{
  "activation": "tanh_gelu",
  "norm_place": "pre",
  "tie_embeddings": true,
  "parallel_block": false,
  "init_std_up": 0.0559,
  "lr": 0.00211,
  "beta2": 0.99,
  "weight_decay": 0.082,
  "doc_mask": false
}
Each number is 128 + 24 x the weight over its row's rms, rounded and kept within 0 to 255. Layers, rows and columns count from 0. Numbers have three digits each. The size before them is the row's rms in percent of the matrix's.

# k: layer 2 attention key, 384x192, rms 0.0813, rows 326-383, columns 96-191
# q: layer 2 attention query, 384x192, rms 0.08, rows 327-383, columns 96-191
# v: layer 2 attention value, 384x192, rms 0.0528, rows 320-331, columns 96-191
# o: layer 2 attention output (transposed), 384x192, rms 0.0518, rows 320-330, columns 96-191
k326 116:169139149104125155094085148102145137110105137147136160164106119108086121116151108106150117089117130104111132123129115136145150172117132115131143121143190162105150120124171116148118129109072125151134093102104163081106164145101096144153146133119097123119160144159110109119137077161134158169
q327 100:138159118133107148088130107071160129129104136155172123123131125138140149129100087145149116133134105131142112108128144177122127107127123122100043136111150133138132124149130102105120127099151116117080108128137130118119134117153160111129119154131128186133188147133181139118171112127133186119
k327 099:172124138122069120112159183167172119123133158077159160110120123104139119102087079115135106132123121122120153107118140104129138147076120105095164148129161122109152124110109128107117110130158158111108091123096112107131144115146112125130103125135114135126140106151149104114129113163139192101
q328 107:115124160105134131120076153180120123131134134123127157168133193133099121142144150131089119144132136119120121164134082088137130156103115195114149135146119154161149107140161145146115106104123132121125084116154142148104142152126151123129153134105137124109097141143170115127126125116103138136
k328 101:111113133113159161123134142083117124100135116181111061113132146153109145130131140143133148104126133144152092096122121150141114139130113157136094058131094121142142125157125168141108108121121112100132154103129122142147129142131116149102130084121103104122115109117098150120123153095131098167
q329 103:157097144134116102115176123126105148111164139112137111108087072142142139106146158124129103116136136127154125117129177158118131098134145081211089132088154135110136128136112099107154146153137152136138179104084144108165115096105117110138121102161121127129093125145101122115106155126137114149
k329 104:143142142129093089114154089138097154184147151107120152137130148111110080127117152124100136159136137111095186170149119109131155135093134114112154153132166141102112141108143094119120147117158108139127149139188169118139127098090198119145107193136144128123128094159168125135138122150113128104
q330 097:156174129115127115110108083077163099119125143147167135130158131156137131126102104153133073162099078140159096143166141184130126104112137148094042149105145142142118109131144118141136113081148106138093083133119132128111162136169180130125148117145147193114171124112170114149159112118125180121
k330 098:163133125129098147144125118155173106123134145127133125107099128129142120125103100113139087113115120133099112085099146104134127169084101153111127149115141114138124091144105140132121092152156175135123096141148150099112177127182130137139097097149086117085132137115132108135129127163137186133
q331 084:125168111106137132205102109027178121130132166143101162121111092167150135156087098143103142175110147141103133102140148096142146119140086124125120073144125099126121135137116148101130151170138121146109092146122140118118151110121132138127101142116127111101174099152139118102154138157125176153
k331 101:175134149148103115097100127085179124110120156179135143126089121109121120098122108082150134093103103102112125099131118133118162135128122107143119129144192164094144135118160127155114137115098152156146117109102155105117162132127101142127138113130096129109158129147087113100146113144146140194
q332 106:162143135186142127109155124063146115105120137125129144108113066173130170127117093132133142140108141140158137106138157162136152086139121101146066120116141124144109137152111111099167123152153149128089171133095141098132120101119107138135135135169120145134160097116082121118116118113130152136
k332 108:151139122133079084133139138154133126166142148111127175127079141113152125109110084109124105138113135140095188142129160109101164141072096097103138147118185132116090123125126084112134145113169170133123094141123148146128149101128162144143091159148120136126111103165178116121144136156107149135
q333 089:159131137149118103078144108200162124150130154133165140135152113125157149114169084123128099097135129161122129143138141167133153097120155099108119176114124133112101150143104117094122132141135149129111165143142081146154119109164124125124122117133140101149149111102131114101106109149120147164
k333 094:123125095143089073150154137175164083124147154078167169103133115152151111147079114123112134161134117140129143147106143081107125128095145112139127134131125123127076128098099078099122083135186131151144129151137148152141140091139163147099121175130118132137097110129154145132139161122139137092
q334 080:139113129137142177151125114029169112122109151130099168088133090199126150122099109151114137163141137134113122104099083123112113142163114150131106123135112129137138105123142126115109137117134089169114095143144150119116162134107134147105123146127141184120165106076183137130162139124149169150
k334 094:185106168119120120108154139111141138123128106192114117108061109128117164139091108087099101121129121111117129124119115105127145142120116124120107133118151125111164131105139141126139158139141165128139149141123133119169162116152103158118150069146087080136146119109112121094127120160119118176
q335 096:171149137144131111174135113030173115139143138139088174112116056159125121118086086141132119156096128130127120120114146147160151116165087108113084096141159078117118126135143129128154149168154147159101143100093139121119147082090139152144118149110127152136169102093109132109138118136132159139
k335 108:171134154118089112111102130113184104129106136123133143110080102116124111111069103096111087116113130112081176110126144105128145143090093134107123135152205150124134128108151103136134128128112155158138099126099156114144169102143145141128109123145111129116149137151146079116129109183135142168
q336 089:104090113111121103132114143193081131143168121114137113145165149059125096167182156135122115119150147142116159145127140119126127177078149128115211143133103132119121110128102144135124082145093150148160117157142128131147091164153101126123120098143114070136116148151095096145088137123124122116
k336 100:093123117142179119148129109112102147107159127155119104115185139126144122177210172144128150119129126135147090130151119166137098110172128155159108126133073117133118142128112131128138087120113119138151154103152125121094081129142133129137147117075155133133105146128086156131128159086136078115
q337 098:158127121147098098037146128188142113127136124112153149114109119152131158106144098116123091117111104135140134144116142151126123119124146106118057150106143125121142141138134094112105122134138125133093137143136114125146123109151143172101122133200115139137123103066134134145134135137133113147
k337 115:143120108133069092125179118181152123155128137066140171106138106132165133115098115127093105174145113135117158135101157089102099123115135115125136156123141133103106137110107123099144121136184143118104121171133156169125149075142162132117105149137142129144099110106169113150109149152127160097
q338 085:113150132111149142228105114056163151150087144153114127129118109127113109150080100139132149143102138110135084094140131095147130132169084148118139089143125120105121123136146132111120128149148112127104121101128120135092156129117146098127098152070130110106153129138122152140161119134134183099
k338 109:149135140123147156119088137087152110107087126156113119132097133112112130109149107107156124100089127104115110113137108151136120158129131126144108108158147149123176129129151136162096147119076140149142098103097129098116170146141084148136141102155108141120154147175122133118171086135142151179
q339 079:152116164137100116022144139203108114119141128102179152116119127153159132116167108124139124110133149150161166153132139149120140115079152103103105164130147123150127103153093109127118099113122117116111134146122107142150118113144126130134153107191149146143125123099177114134116143130157112143
k339 114:096108106135100086155176136161117113115164141128128118094128125167151130132090120125097122159148105152133136151132150102116123106113090129133151136109091134150090115135079113111135100147180120101121179138143129178152131102147144121125095143113142122149112108109163116138116181124132112099
q340 100:085144113104127149164117126035128142121104120118108094135151154107082084134098146136116140157116131125107123116124133117118122152131117171120150118140133151141147107106128143130114104076122112120143104134141141144113105164125152143113134148100120143117148160156128146145161133116115132094
k340 103:145123141135170181120103137097116158125114113143121125163120155093106128120178103132143120091116141099140102083139083188140100147158128138124141108136151119130165143122160160124128116138077128116120137087116103092118127166120091109143133067107114110105149155121112101117161100096133152140
q341 095:111133101110127143097097109168141126154108136132141101155159199105110105133094126112108146123136116134139115174127073125119103134109122166073129136136123129143145124109127151184094125066120107154132070140146117160102161129176149142125131126134133160132153140110183128145128121131136120085
k341 096:109127106122156155125104162144150110099105124150135065129120100112160185137125119120123132115136115111173066084136121134140076114153148143158109098132064101129152127157109175109143102143119118102117140134103079169107146134167085108124146086127121107132116164098093143127101137120146139120
q342 081:126096165129106115048109186255082130123123143139144150150106177130139128121175123141149133114147137120140140136117104143109132121077187123127158177126113137137129130129121128110099114098119126115141135164156119137144109171148123108121128113144131109152076150150163113144124111133114130136
k342 111:047129104114119133172138152145085136083151140100122101116149133174124138110170128140134161163140143155141116122117123132112128114156136126153137123112078096135111131117085142115122135131176108072121169132142127153151117109126132119094123128118171130158090102110160141139106175101130090095
q343 092:104142154111105133115100133144134124078114141130154142140160171139110112128127131136101100186114132124141119160152119137136106187095142158104101174130118121143141128122116123152105098091137110145140112146171162154157179111110176174139158139134122139119143131112191101128121131113115162162
k343 089:121132144129157153119120139090128137076145138176155094129088133145132183122103131147136121159123082134132109027077116144133126150134108153147101137114142155166123112137143127102130111145163133128113135135131184159134168106143130135075129086145119118107130132089125127102115146121151135150
q344 097:120105142108124131134102172220067151139150136126167103163106190139129111152168167139147128112126144133125146104110132129135134141104149115138187150123130137144124127147130151098123085127109113069125106138145103140111100183113131088129125130110107117127062148179142139135125128100110129095
k344 107:092145121110161184139122164117084147107149110116103123142149152158101114104191147174163159156144146135159121125121089137124128132139147137135146098104109086132118129118132136123115127111133124092130099115135109114116094145133093151129137144110155146153121102128145135130128122062123128113
q345 079:124153170139088121026110151222107120118114137098197131146119187145152153116153097127150100130133118156161124146142129124124131143081166109119098172100126122160156111136137144122121120086116122107123110132133127127122100159123138117138165119168150128153106127125150111144132128112126157139
k345 104:085124117139097138152143137163093116109150149096106117124157135152151128098123123134134146154154133157161138154114134125116126121108108103119150143082080094126130126128065129115106117131177127067111142130150118150108143131155138115111115126095151136133096106106176127138093153095115112074
q346 114:108111135087150113151087149161080133136153109126105135126115163090110113141124183123134150126138144143123147154125080074147114147116141161129198135144107152127135102109120143148114126107099144139183123131135121110140111175126135129129131142104116077123076139144126118128091129123127086120
k346 108:082125128143201147138109083096083147107140104176112085144161137124112135138175184144110143125128120127161099110139095156150106133166139162152126126132088134150127131135138139155162126115114093119147169110155128119126099150116122109117147112113125123142126140130099150138126128093134079165
q347 089:123128125110145168064123139067159138104105148130156143132132177165136150116086121128146123164149115131152105155103113173107144124126127151124068176134126137136143124110120139140093147071154092124106096138149147142129167140163178132142146153172144163116169129104204123111160122117119148100
k347 102:166125142134113126106139160179173108142137152163095116103078141109180139137079075090124092147119091107133121112098173114123138150090094126100144126104112127122130124133109167105161097168168145099125130121110084142110143160152091127116122087114096104110124135115141089111104120146114161110
q348 080:137116134122121127061125086239127121120141138124142145158181165139143145127099100136101099142112115156136123165116107148104114148094147148092109164119111126138169106129116129141106135098128114151142083152165120148117153127164180152127170142186138155106138159084185109131126139155127122157
k348 108:101103097136109120141153133154147097100162133139146098076154131174183143138089105137102127163158112149154108111096161088121096127131097135123072154122059127125135113127081164099137091152182135112129142157155125181133137104160134112100128112128111118099121108080130126145102175117134128109
q349 083:167139131141130094040142098205135108150127143124155137150154138119154149112112093136112097118136106155143112163144124160111142108113129133079076148113111152132141138120104096151113135124125136152118113123128107122132132118174142168138109113206107148113155145074137122122101104124149157185
k349 114:138110093144109102138153137179147102124146144089158129093142114132165158139062125116091126133129117149122106110092154111134094111124120138118106150132087123133084131137082111116151084151212136133135138144157124182135140087178159124108102162128139126128118128119150119151122176143129143105
q350 100:117118130138080146154098185196099135162100147117144130165102177109141080126154123123144174107128144102124170105136136102116111131132119126101210122143117094108141140146142139109129115159136084114144113122163120167127137146092093115117117139097138095108097138151128133117139122140150164134
k350 114:068139137151146141132118178093119113080109128113117101139097086152137149087156117122161170128111129123172126122137119161131138103161137103148138083148125116127158129129119136131092167120108124080127135136060142130137143148094086146105142116117196133142119121123109142115139156085143093147
q351 083:147146133133144120188123115020174131122105130119089132075128089149099113139126108146145134160116130111123111113144162170137143113175126112126072098121141116118085130142149120115129128160166132141117124118091154101128145102116146148120110125116127163122178104097099126103150134122121171141
k351 102:183122163102099117104116151121148133133119146120161164157088120111091131115108083109140108126112119110075156087116131127119141153109115126116157154149197132123162141125155109132122139127114175146123071151115151110129176100112116141141117151139105117123165118146155099119131110179130178150
q352 093:139098148146134093074160159242084142106144128101121116113097116133157118106163148106127129101144138133124161112101108105125139136085181073141183129108128155128130123139079115130136142161097134113140151119115118131174085123113088140138155118156116102126064127120122136128102130130083084149
k352 111:083136122106137083133149119152069146123134135087119128152139113154135128105133138139135162161124139153130124128143123099113128107126151093124146138110098118141079167114080109113125148096167103124130139129156113167143094122118164119104119147117172149124084109127155143150117154105126091122
q353 103:103108120119149100191124123184069140140139113150098097141110122078115113144144162128126139122156166124118133130102120082141143127130125124162235105137113123127129143121121132119160129165106162115157165126122113116137102144094098120132126108087125062134075137157083131125132135129118082127
k353 115:070132126128194138143112092089082144101126101144110107147171137145086120150176195172130152103143138133147115159159093140125118096167154123146102118141104107138108166114133118147117160094104096128134160111141134123133089153109141131136162152106157153167139145143107142138133124089123058131
q354 097:118178094114115150162121088059168144126119110124158109135172094099138129164102135149143094134109110134130089115138157182132154121133134119148064124117145115113091145128139136112106113132132132118106151133102128132111129139133155146123121107076120161121180156141089144132136142129112154118
k354 096:172145145122130160136124151150160144131139143101146154139148148112104113136124094130138102111119134121098145097123133139119101153111142139095160136127156120136155107106152130126113096117098162166128067139138105092101136131147122120150107146122101122101147149151126111141158092124142199114
q355 101:177122151160142080117138095134149133133141112137147128114151093138136163150127115104124073097113119155076129136159165141139143112135122123112085137145134101146090141136133111145162118173141179160110163131125097069161132095132118157135109097159110106129164112088104093112086137124109147164
k355 097:150127090124128098136128116149152080169165132096158157093154159163132110163105168130108102158128104131087162106127124076107130140104113135138083162128153114120102137125131103157135086103155142179144082150156143139095145083140190122130109176136086145110103118135142138142101138157121154109
q356 084:113122129128136127225134137038112136117127093144057149123083085166115132149142159114131141118126132124123148101144140083153135139159136122167148097144156117126115117131137124132165140156116119128130171125111178128141118119108111106137126122075170120107106116175120146119138127129124114111
k356 112:128142176103127150106081117092088148107110125179112120172093150115082094094145119136144125086107136124130126143146106135140175140128133125147131113147192134136141131148168116168106171103058110144128139107099154085118120156096136141146142116126100116133123150171109129096153098139132095176
q357 085:150112161131141096154141126111121123112159120128077123111111101124123122134154127122121119088128108121122154126128180138150131127105120104155146101130137108121123130114131130155174123190106191127162176109079128090138115091100092148140129095111125116140056099137086084119096123148110093157
k357 084:108108175124141126140160081099084137140118122135150122137131121138072091148130201157107138080127119114121148149145088129127122120120115136111103172134181138154108151140169093170148172095089090158143128129138175145157144127107178114121119125127114127127112135129122126128139129149151102190
q358 101:151103146159130100142158146171111130134143108136125126108088101122161139108176137124130103114126152121135148090119178169143115117128148072166125109114152108134110118146112127108165113197134180126118171104100125104172100119088085117137127097139125089135066111136094125106103131122117117155
k358 104:094147154111104109146152112113092144131130129107135147154117125165119102113136163137113152135132149141124189158140115111112163128072128119126141142129152130119096151133147083153112191092156119147135124140136176130155108120085175134119116190151159145125133084145190132153153107132121119129
q359 097:117107115134146102186133148158098125124154116120094110121096146114098117132170168101099147101137148137108149112119118114123127152159114120163208128148154125127117128135118142128151125176117164136154171132124132146172099130117095132114155105085120047143087101188092131118117125129122099140
k359 099:075133139120172165138120098054086135138119140145124100153142146142098119158168190159155133105135141145146112154154096146126139101160157127155113114148132139142121158156154105156117144103083080129146175110139152121142092141095121139132162127116142144133127140118096157144142124102119061154
q360 081:132119103116131158157142114012163135096100167126147114088113058124113098114100149120126147178081143124146115126142138148093124090172101135144067099134138156139148133089156110122129169092147134139101131072115132147117139124118152132114110156102114167128167111149139201138143143128150138100
k360 105:191144150146088129084114112120143139165083131105137151162108144062115138092127115109156123113119140068086145142130129152131152142106140127108152124146191178094135138130173131129112148140100114142117119120113121099117146130111109117139133147137109134113166133133141089137162073167097154159
q361 086:137089161138153100164124127093118101108158115102098122097091080102103152160134153132116131104113158159110133120143161116117124154137113130151154101140133153109135123116100113134188148190127196151153160098108167120150108100100101103108157123100108095119113118149079139120088166129124094144
k361 084:108112119168135135114148052076090141176138113143133151143142150125123103151169179146132105111105134125118139132162106154158162151108118110127107122135164150140111157141142106156127118117079113178127145125148157146154090120113181118132120145133117116125131122137098142149114124127125093170
q362 084:153142128162158115235126119063137127135126107121087137109141066114100115160106145113113130126107144118129118114150152101146129138164084108171159095148109105119091124145118139117165148189111151146109176109106167112125111101099084151145118116104119092125139122161069128109106147130131126142
k362 114:152140119127141117107109103074143148146113121152140136181121144107107121158156118131139129082106116117122136128142102154127152145120134148116098115157166161146143136129177125177092149082062137188157098113126153094099119135113168136157145125121117153103157159158094139125157078145134138175
q363 086:093147134132139149228130136072135152135138112153109125140114110127111121138142143132097156151123148119114110107112091095128135153171091136171174087140107110099112134132146154111157130176110131126122139125111128126107132113085089106097120133071136100126111114175108115139125114122106117102
k363 112:108122150135157156119096124063102157110101125169124124151107148126102101121164151149149149096109129126126120150144112139165145154138143129158104079160144142122157134142186138163112155103055124146150139100103149079099126151109116150123178089116115124140145113150102146115162110125122110168
q364 094:154172148123153152158113076019147095101126122142142136102150108165103130135062153151124086184117116131130085149161129143135122146121101141115058117120136164131129108096131125155110117095149084152110117121130154111108157137118187140110132128125121205115164127147141139156139137140112153118
k364 096:179138154139116182124108105108165111144144129173124139128113146134130117128108105146133101107125117104083115099110136133137153153131116160113132155123119150152156096124146139131122106136111142158129143113146132089131158138156134104155116095149081111092158139160107093107142126161137169146
q365 106:087088139110124127157094171194054136128163105106129109157098179100119110138180171114125130134143155129114150132134116098141118150100151136152197118153118139125141124121114151142142113129099131096146134111116144118141101161124121118136143115105116080116057141182101125159119153110144094121
k365 103:087118140117194171135118125075057135118137116155097098159165156128117101140157182146133149120124133135165104134135101155135123119150128142130136125117100131156114137144150137145126138108094098120131158099151112125130078174117121128123164119106154136138125134111084139138127127073121066133
q366 082:131098145153142126016145145183109136098147119112153146105134153126156123096135164119101097083124146117144157133131141152117134113087171108140126176100132147123149131146122101130115109110139146126151149124115130146155098125128128144119140105183135124108078114107133126113099154112090116164
k366 107:109112113152095095142158105182115139156150127085119137126131120160137113124104119115110117180143136158130150146101163094121109107115124123110146146098097128132096145135093109102128126143189139105121144142169113167150095117126165118127099150124129121139090106118169127122115172133117109082
q367 094:141173128135122120125110087091182112133105113156124125099171137135104141135095105127104068143123086127124083169164123157133123109143104151091055160139114118120091139124155131151121111117137124165116122142149119104133165109150184187103136115152136159118199104085137122104130117142137157150
k367 100:183093134128128122130146124123198105139138131150153115092100137134166157178060115119094088133118109110099117108094155101144112126115122169135096107148161162120135108149137155137153086152138170145136126135109143131126170109153121144122110120154091113085138133111138157122132120176134176137
q368 077:129120157129093122029144169242082145129136105109171116152138168103147140120149132129140134112146118123127133138129125146127109117101182091116131166127130147166149124124126114130120111089118147115137135144148112127142100164142127115125120113156112133134093136152173135151137115093120100119
k368 105:071132117140104125142148148165096124157147153069115130112167138133144133108120146166131132181149129159149130131133123138110100089137129130117164123113069103124104133118101123114126134142183111086123139148142100152133116102120121113128132148104159151144099116108168120148116161096133119078
q369 091:111123134113148112082136134227057138125139114114126125139105152111116129136150167129131129114139146115130148133119101102131138146118165136169210162122104156142123111123105136115122140102108132099170141130134130149142082166142098114126142129138123083133072134149105107121103127115124071131
k369 105:076124117122159108145151097141062142124129123140091105151164133135131129136165152167132156148124139147176102147145113144116137109129131134138140135124066107137099148125102142137131139138159080120134170111163114134118079129116132115109140127101155136127082139118112157128127145078119040106
q370 089:123138147126131183096130122091148147104102151137147149160140177173118136107097125124141147139136115125150114131128068127116124134127123151119092157121128111168140107130158146134101121075155067117103064151148141134105184149129157140084146139153163178142133163102191124146186136117126153109
k370 094:151145138127097142110133164139144108116108128155073093108078120146174155105094067102121113156122111111133102124097172104129144164107096124134121110101093121111157094139132165097128148147146135082127158148102093115128139169160088151142122084109091090125117110115141107088095143132135140127
q371 102:145173104162144122135159086048170133123113129145110122081152071102124130106090098123123092132113103113130113133155164176127130102143116108128068104111155109139118156130131107123117148146161107185116161111107140105127135091129159153141128139144119165129207106100071135113113122146132129133
k371 099:191121095133107115119135100156158120133119141115176163113122115124097114137114066109117100128110112114084145120122154125131131138100109128102127166173171141125131138119137131116132119138153162162110096138135161137132157111126154129153111152143118127118148150145154097121156104171124179134
q372 087:129124128145151115239107137065116137126119093125092130102104092141138128137140130112112145129127132167131133122120141100146125125166110116173185109144131096124094126134148131137145123187109141134125158121096125107145117114073067112132119139085139099128089120160095134119130118130120100141
k372 114:123153161107172118113081118081127130125103124187105117169102152126098119121155143138157133080110120122108131145155103120128146150125131116136107090149165132123124136132149105175120175078045122164153127119114172081133118166098146161131178122114142140122129140133100148113144076124123121200
q373 098:125099145135122118188119153182065138121143093113119121120100138105102112126162183112120147117128147135124147152116136092141111141142124117163220111133141146107113127120116113135150146155103160110164145109101113125155085147097088133141141131102117091112072141170085151110120150121121073130
k373 107:069123125120184117132100077090064146128108120130099104169174147117111138126186186180138153112129134118158121135163105162129126120161132122129128107131113124135133143143139118144112154105090104114128148108141145124129065152100140130096170130108152143131132142129119152132134104074124073147
q374 095:160122126154122122050176089126141120127135141112136148120105117163145132095122102115147105146125109132149129149115100151124146126126150100132063156104115148133113126170115115120109131121140145160113144135103136121137132085155128138126116142182134179139165109098164131113128138146126151157
k374 103:141142113124077064111164129195148131144121138114152150125096121138158096125062087113112108172130116140120156153120149077099133115100131110113139143120119136123080124134107096117136117119184140137117129147165149139156159082135173138129108139120136123104124107146150104112136143166117152124
q375 101:097145135115117134171118161139072133146143103110105109144130104100104135138153171144121151141130168138111166146111089071130141150119164140128224103140144151115102119116112131136116125140102147114163140114128137123147092159124089131134128106107138079136099148179108118132103126126120084126
k375 101:086119147123202118149118109114080138111149108154093085165175144104109125154184178162131138109134134142152111123157133173113120110179137134113126118113083134147118138124133137148131152121101105122147145104144100126109078184117134122127166132074135144140129132144094153109130116085113085126
q376 105:104115128095143154128104199142101147095141143139133135155064167152115115119123153114130147133150129111115137107123103087137117135134137139144193125131098146151161107123150148153142150100112099098160105136139126156109129165113133078099138138091133132132042164145147160148148135097107113098
k376 095:083141122129124188130116134097057152126104108149067100152107108130092133099169136153150178136131173145156110156119092125131112131120134121126129109113127107104141140138133137135138189105092100077137159113111087111136125149107093123125136088121119119147083130117139129118119108102103075125
q377 084:143117103124148112128153054110196105129122103161116133127170133093122143142106105130106072121114116130113087153164141163143132118138072154092083124133147145135088134119153114136123103137104142176095142142162110141138168094172157156139143129153145123128209095075131122099115114169124141141
k377 086:159104113136150125123182116142199128119127132150162113094150113118129150169081103085095103118135117106078108115112166118133096110127126156155083141142135138125134114127137132144153072147149173162137114161106142158140142085173143138154133125183104129103165134132105144146130154154138169143
q378 101:120175107124141134149124059033196124121111125140151132136192137128107123157058146132098095155091116124139088119160135158135131104146121136112066129146124132138117123137119117145114107107146107166122109139140140098103169132138181167129125139123113174119210140135121136132144124139118149131
k378 106:183095143139131169144118124144185126129148140154151141107126147120130129143101098112107074113109107099095109075116149124135090156126119152108099131130132132171157107128115153118126078149126175161131098133143130107114156143140119118138108090130092113083149123143080109130151126148147171150
q379 097:124141122107104143073123110066167139121112157136142145119145153139137130125085087144134113151120096127144101135132111157146116110137130153082066127138129113144163115118152129122095134074138062146097102132148135133086168148150172135120129151125145192117173132094188130133166120136142155111
k379 112:172129129136100130113120160180164102126120138136153133097085107126172152122073060091119083140117122118108123142102164111129110146081095118132152133099124136102148094097106149117134083154154146107116127136113104114148173131158086140131111097132099096128115136132136106108117135177146170110
q380 084:147106145108127113015107092215127119130141134115128130154139147130139121124135163119108110123136120136144135172112074143106138140091189148088102175114101159138160114131134130150093117078112128146132092124124100123128136137166163117143149119164120189114111147086150098115122110118091133112
k380 113:123128125142147129142165130198117124112164113103119093091163140150147135144104126147081137145150121155135110105105122111121107106130108151116140134090081065132102111125089133106142115159170140091111152135144097133170134130185132120094083113143125106157082133105152122143119177109109133078
q381 092:155112142149102096081147159212099125123154115093167134125140130139154136112170135121137112085136122151146158138103139149130152105091170093151148143092147128116127117132102097127130115169133162115127162142131156105174082130123088147129134102161121095130092111101116113135110117136133087168
k381 108:074123116112116098145134126159099117136166151095137133139147105146144121125138136128133162160123127155143143117158137106096143113133105101127151136111097124137086132125095089117136116108186108121137123168143144180146078119115171134104123168103152161139101093126132139130113153128140104113
q382 099:129172121135143142155126095041176148121096120147123137122158128175106143152090097144148099136120104128124092128146128169125128120147098163110061127160115122119077127130152135125128120125128130147099115140139137127081167127150175140122108128115137172137199114129143135135160143137118193122
k382 101:191129128144098153127130162131188113130124130126146142089109145123122122136106101120105090111138107103103123116114144112140131147100099141120110157135173149119158095135145154137127097129103175139139108139110127099096202119137125140154111113126096114118149140128121116108147102147149172135
q383 092:128166135122105138101094114190138150163126130155148154172178179137119120141116116120133120163125118115126126136136100091120130135118144183045178144144126134155105138142135148120095081114124116115109078159174130129105170149149164130131119110117162130119133144145185100129138112137129150135
k383 100:085134118125169152166109171143154104071155149145116074096122143154131139154131125130141140134127124153172072106127138123121115123149112147167102105125081126149137094119093166127111115148152155089129125139109119118119139142154087147099138080107096104139142119105116166098116183095151101121
v320 092:126139143118091103107106131157130110158134127144111145167107137078159133143122135101102146114177088125094176114106123073128079133094086111110105097156135184128166112125141120146121086159127149112152116140143147118119149098153160135146157114169097168106142145108155072089127105129116117143
o320 089:121105129086105140099125158255083102148159135111159135129132131097132119104148137124123103157156151128113141147150099098111159114154179088103184138119137149138167134104100117125118127051114115159135147140139095113139107113127111110137101154157132093141118116150128139190116148116110105114
v321 090:126122126143162091136112128145169115149108104128115111133156115155095101171150073114098122138159086095141126119128146132137115132178095125110105147086145155133132122145146136165140134167163121148090135120087166090098120122132105122084193113178099121144148140108128125151150112162107117149
o321 088:126126109088100125091113142204099105121135137132112158160110165110112118100135135146099130126170140165107116147123109096098178110107112135136120153155110124143129147135152123121092101089075133120148077132154114141135133134147118126143109130079100147120079136167119097095142161125113147092
v322 094:135138104151112095115129113155132113095100124133112092151139138069119166116120088126118122144102131117110184119147157126132163108111166159128141114178097107149134126160206140144109134148156089138128107142176136131128113103124143133156095139158110082117131108134151137119113136119099141177
o322 085:126137129122116179126132117167139096154172178162140164150118138145113123127091177132098083118164168181164143137121089155090110141104140112136150159132093112161132137117100135133187122113131133104109134105088125117176124092138150141117156140099144118117127136124097155148116055153146107091
v323 089:142133138130130128113114074131109140138163121151109092118181102166132095159127100154113160131159136097096147156162144090128134119141133119112153090087149109112103104153174111178141107118128135143112121139100169135133150107098134114153139144127115138125111128162125082104165065125127141170
o323 089:105113101097107109119108140138115103109141100116148122152082181097108141154152149106114143113127083123137109118120106144157073087121144099068140153167133131125125134112129137120101141063109138111171152102177109140111098143179106118132112146211110122136129131149154125151110138151095091087
v324 107:119102084130106181108123078112096128142100124091149125105152138107147201103132133126118138194109187089098133147127128128129096114142120157096143098160096116117160096040170139155149153131126093127101122116119105156120135108145125127171106163145159153130134137165086156132151100109143130157
o324 113:134179149134125121136129140084136135126130128130134139143097129133117160179159161124138102088124099154159141114090134204117084119079150105110104168111141103138109157169097109135146111165117151086127142099087151130168145129113120109110173120099130124106106118116125106113105074142085138147
v325 101:102088102134142147114162139122109137131104128129106157112090119114167163096145143156117154087127133108108104161122119148131137113179087116137134136155076134131101140081163134186145133116155110098134138141141163152140144154115142109163128135074161180142113166148141168154144109138114122149
o325 096:139156165104099140129124116101140158139136139123189071138121115110135083148122101137135116136125099130172143106096103093113118128123147129123102155124144121065155143153080118086138100126133133107136169116094147109090136131139110142123172131197121120086158079124114067116113146128101161132
v326 096:140150168109134114130140169155149132118077125129089123099151139118133173137113134121106121078124126098104093068129133126119163128171116081117160114098116185117122128107070136119110114104105081103158119177128122144159139105161090118146083127168157141123159117162092104149116128069126133177
o326 093:171125076127110087105121163171135104137167114128131069096149093125127104129171102121105123127176131117142173121116113134112145114129162112120145150167150101135147098153115153133134147142152173143112127140096112131092100085064146136142133132097156115122112148124060149147102133136093119109
v327 096:091113129114118143137128114113123122075133118097152137171091106158129176116091156089116138120095150140151107150129100160147140133142142140160112120117107139109062143120146112150139105122127104115151119126135140126140113140065122150108128131122148157110146139125146119147092202132134115105
o327 096:087146125149144106180124102020168163195150127127145114108144137148107130134091108155150133132112101103127125125151129080144109131146091131177165112128127105091152123137123125117122113149121160148120167146144112129107103167123130139109101135114103088157167122119108091119167150102148141133
v328 090:137130092140148146126178165096147116144161127145198110133172122162112115145144098112091097128120084168131129119121108197126149114098113087111143126103128102122048126140096145138117144141161152141103122122141147103135143153162141108120166134104183141132097129101157152173121148122107146082
o328 086:106139108153132136184101105051139122146091149148102158114098103125140148117099122146137137129106127096112101125163115099156176129185098156156138100135113146157105118116147110121131116200124134132130133106160118137112105119138069119131088123044131149138121145128120135108152111124160159141
v329 096:146155133145133182123146105145133124101138061099143143131074131150109141103090181110132125095136105157132154113142133124091106098089153113135146136162162124129165123141174110113103120114116145109138118172123133162087154191148128114101128109117097162120112136155118148143156160076113130139
o329 081:108112148134146093116133131149147142124149124132120122105154124136112155136168130091131180125113159137100111146137144164151167131139118142085124123149109135113128126121126139120136141131157095116127191098139094112141108062150137139132133155185126158130094084114172146209124094146133096130
v330 092:118148112139177153138171194121099123147103125103134130089085121078110136145152131113098102140146097143140100096129111150099102093121097118140110180130096130115170134163103153127148130143158123098142127142121112135112134138161097125067188067162092109139162133094147136165113089116129130152
o330 085:155151143114149143145098137142127085117127152142128122108154100150138097095147113137132109077168117127097144136135119108133202118160115141116152093111114145132112136158116116139127132160116105145134100116142132148162097107108129108117122154049124108127067137150125160134130125148144127119
v331 093:143140173124136093149144163155126126101135142115164140116174126105159139107120097130116084200101128130147089125161137152107143111129127136114110134113137139128130137132067162115104112136147122123111134123116125141162126090127125142088133115154132164111189079134150148190033128119129141119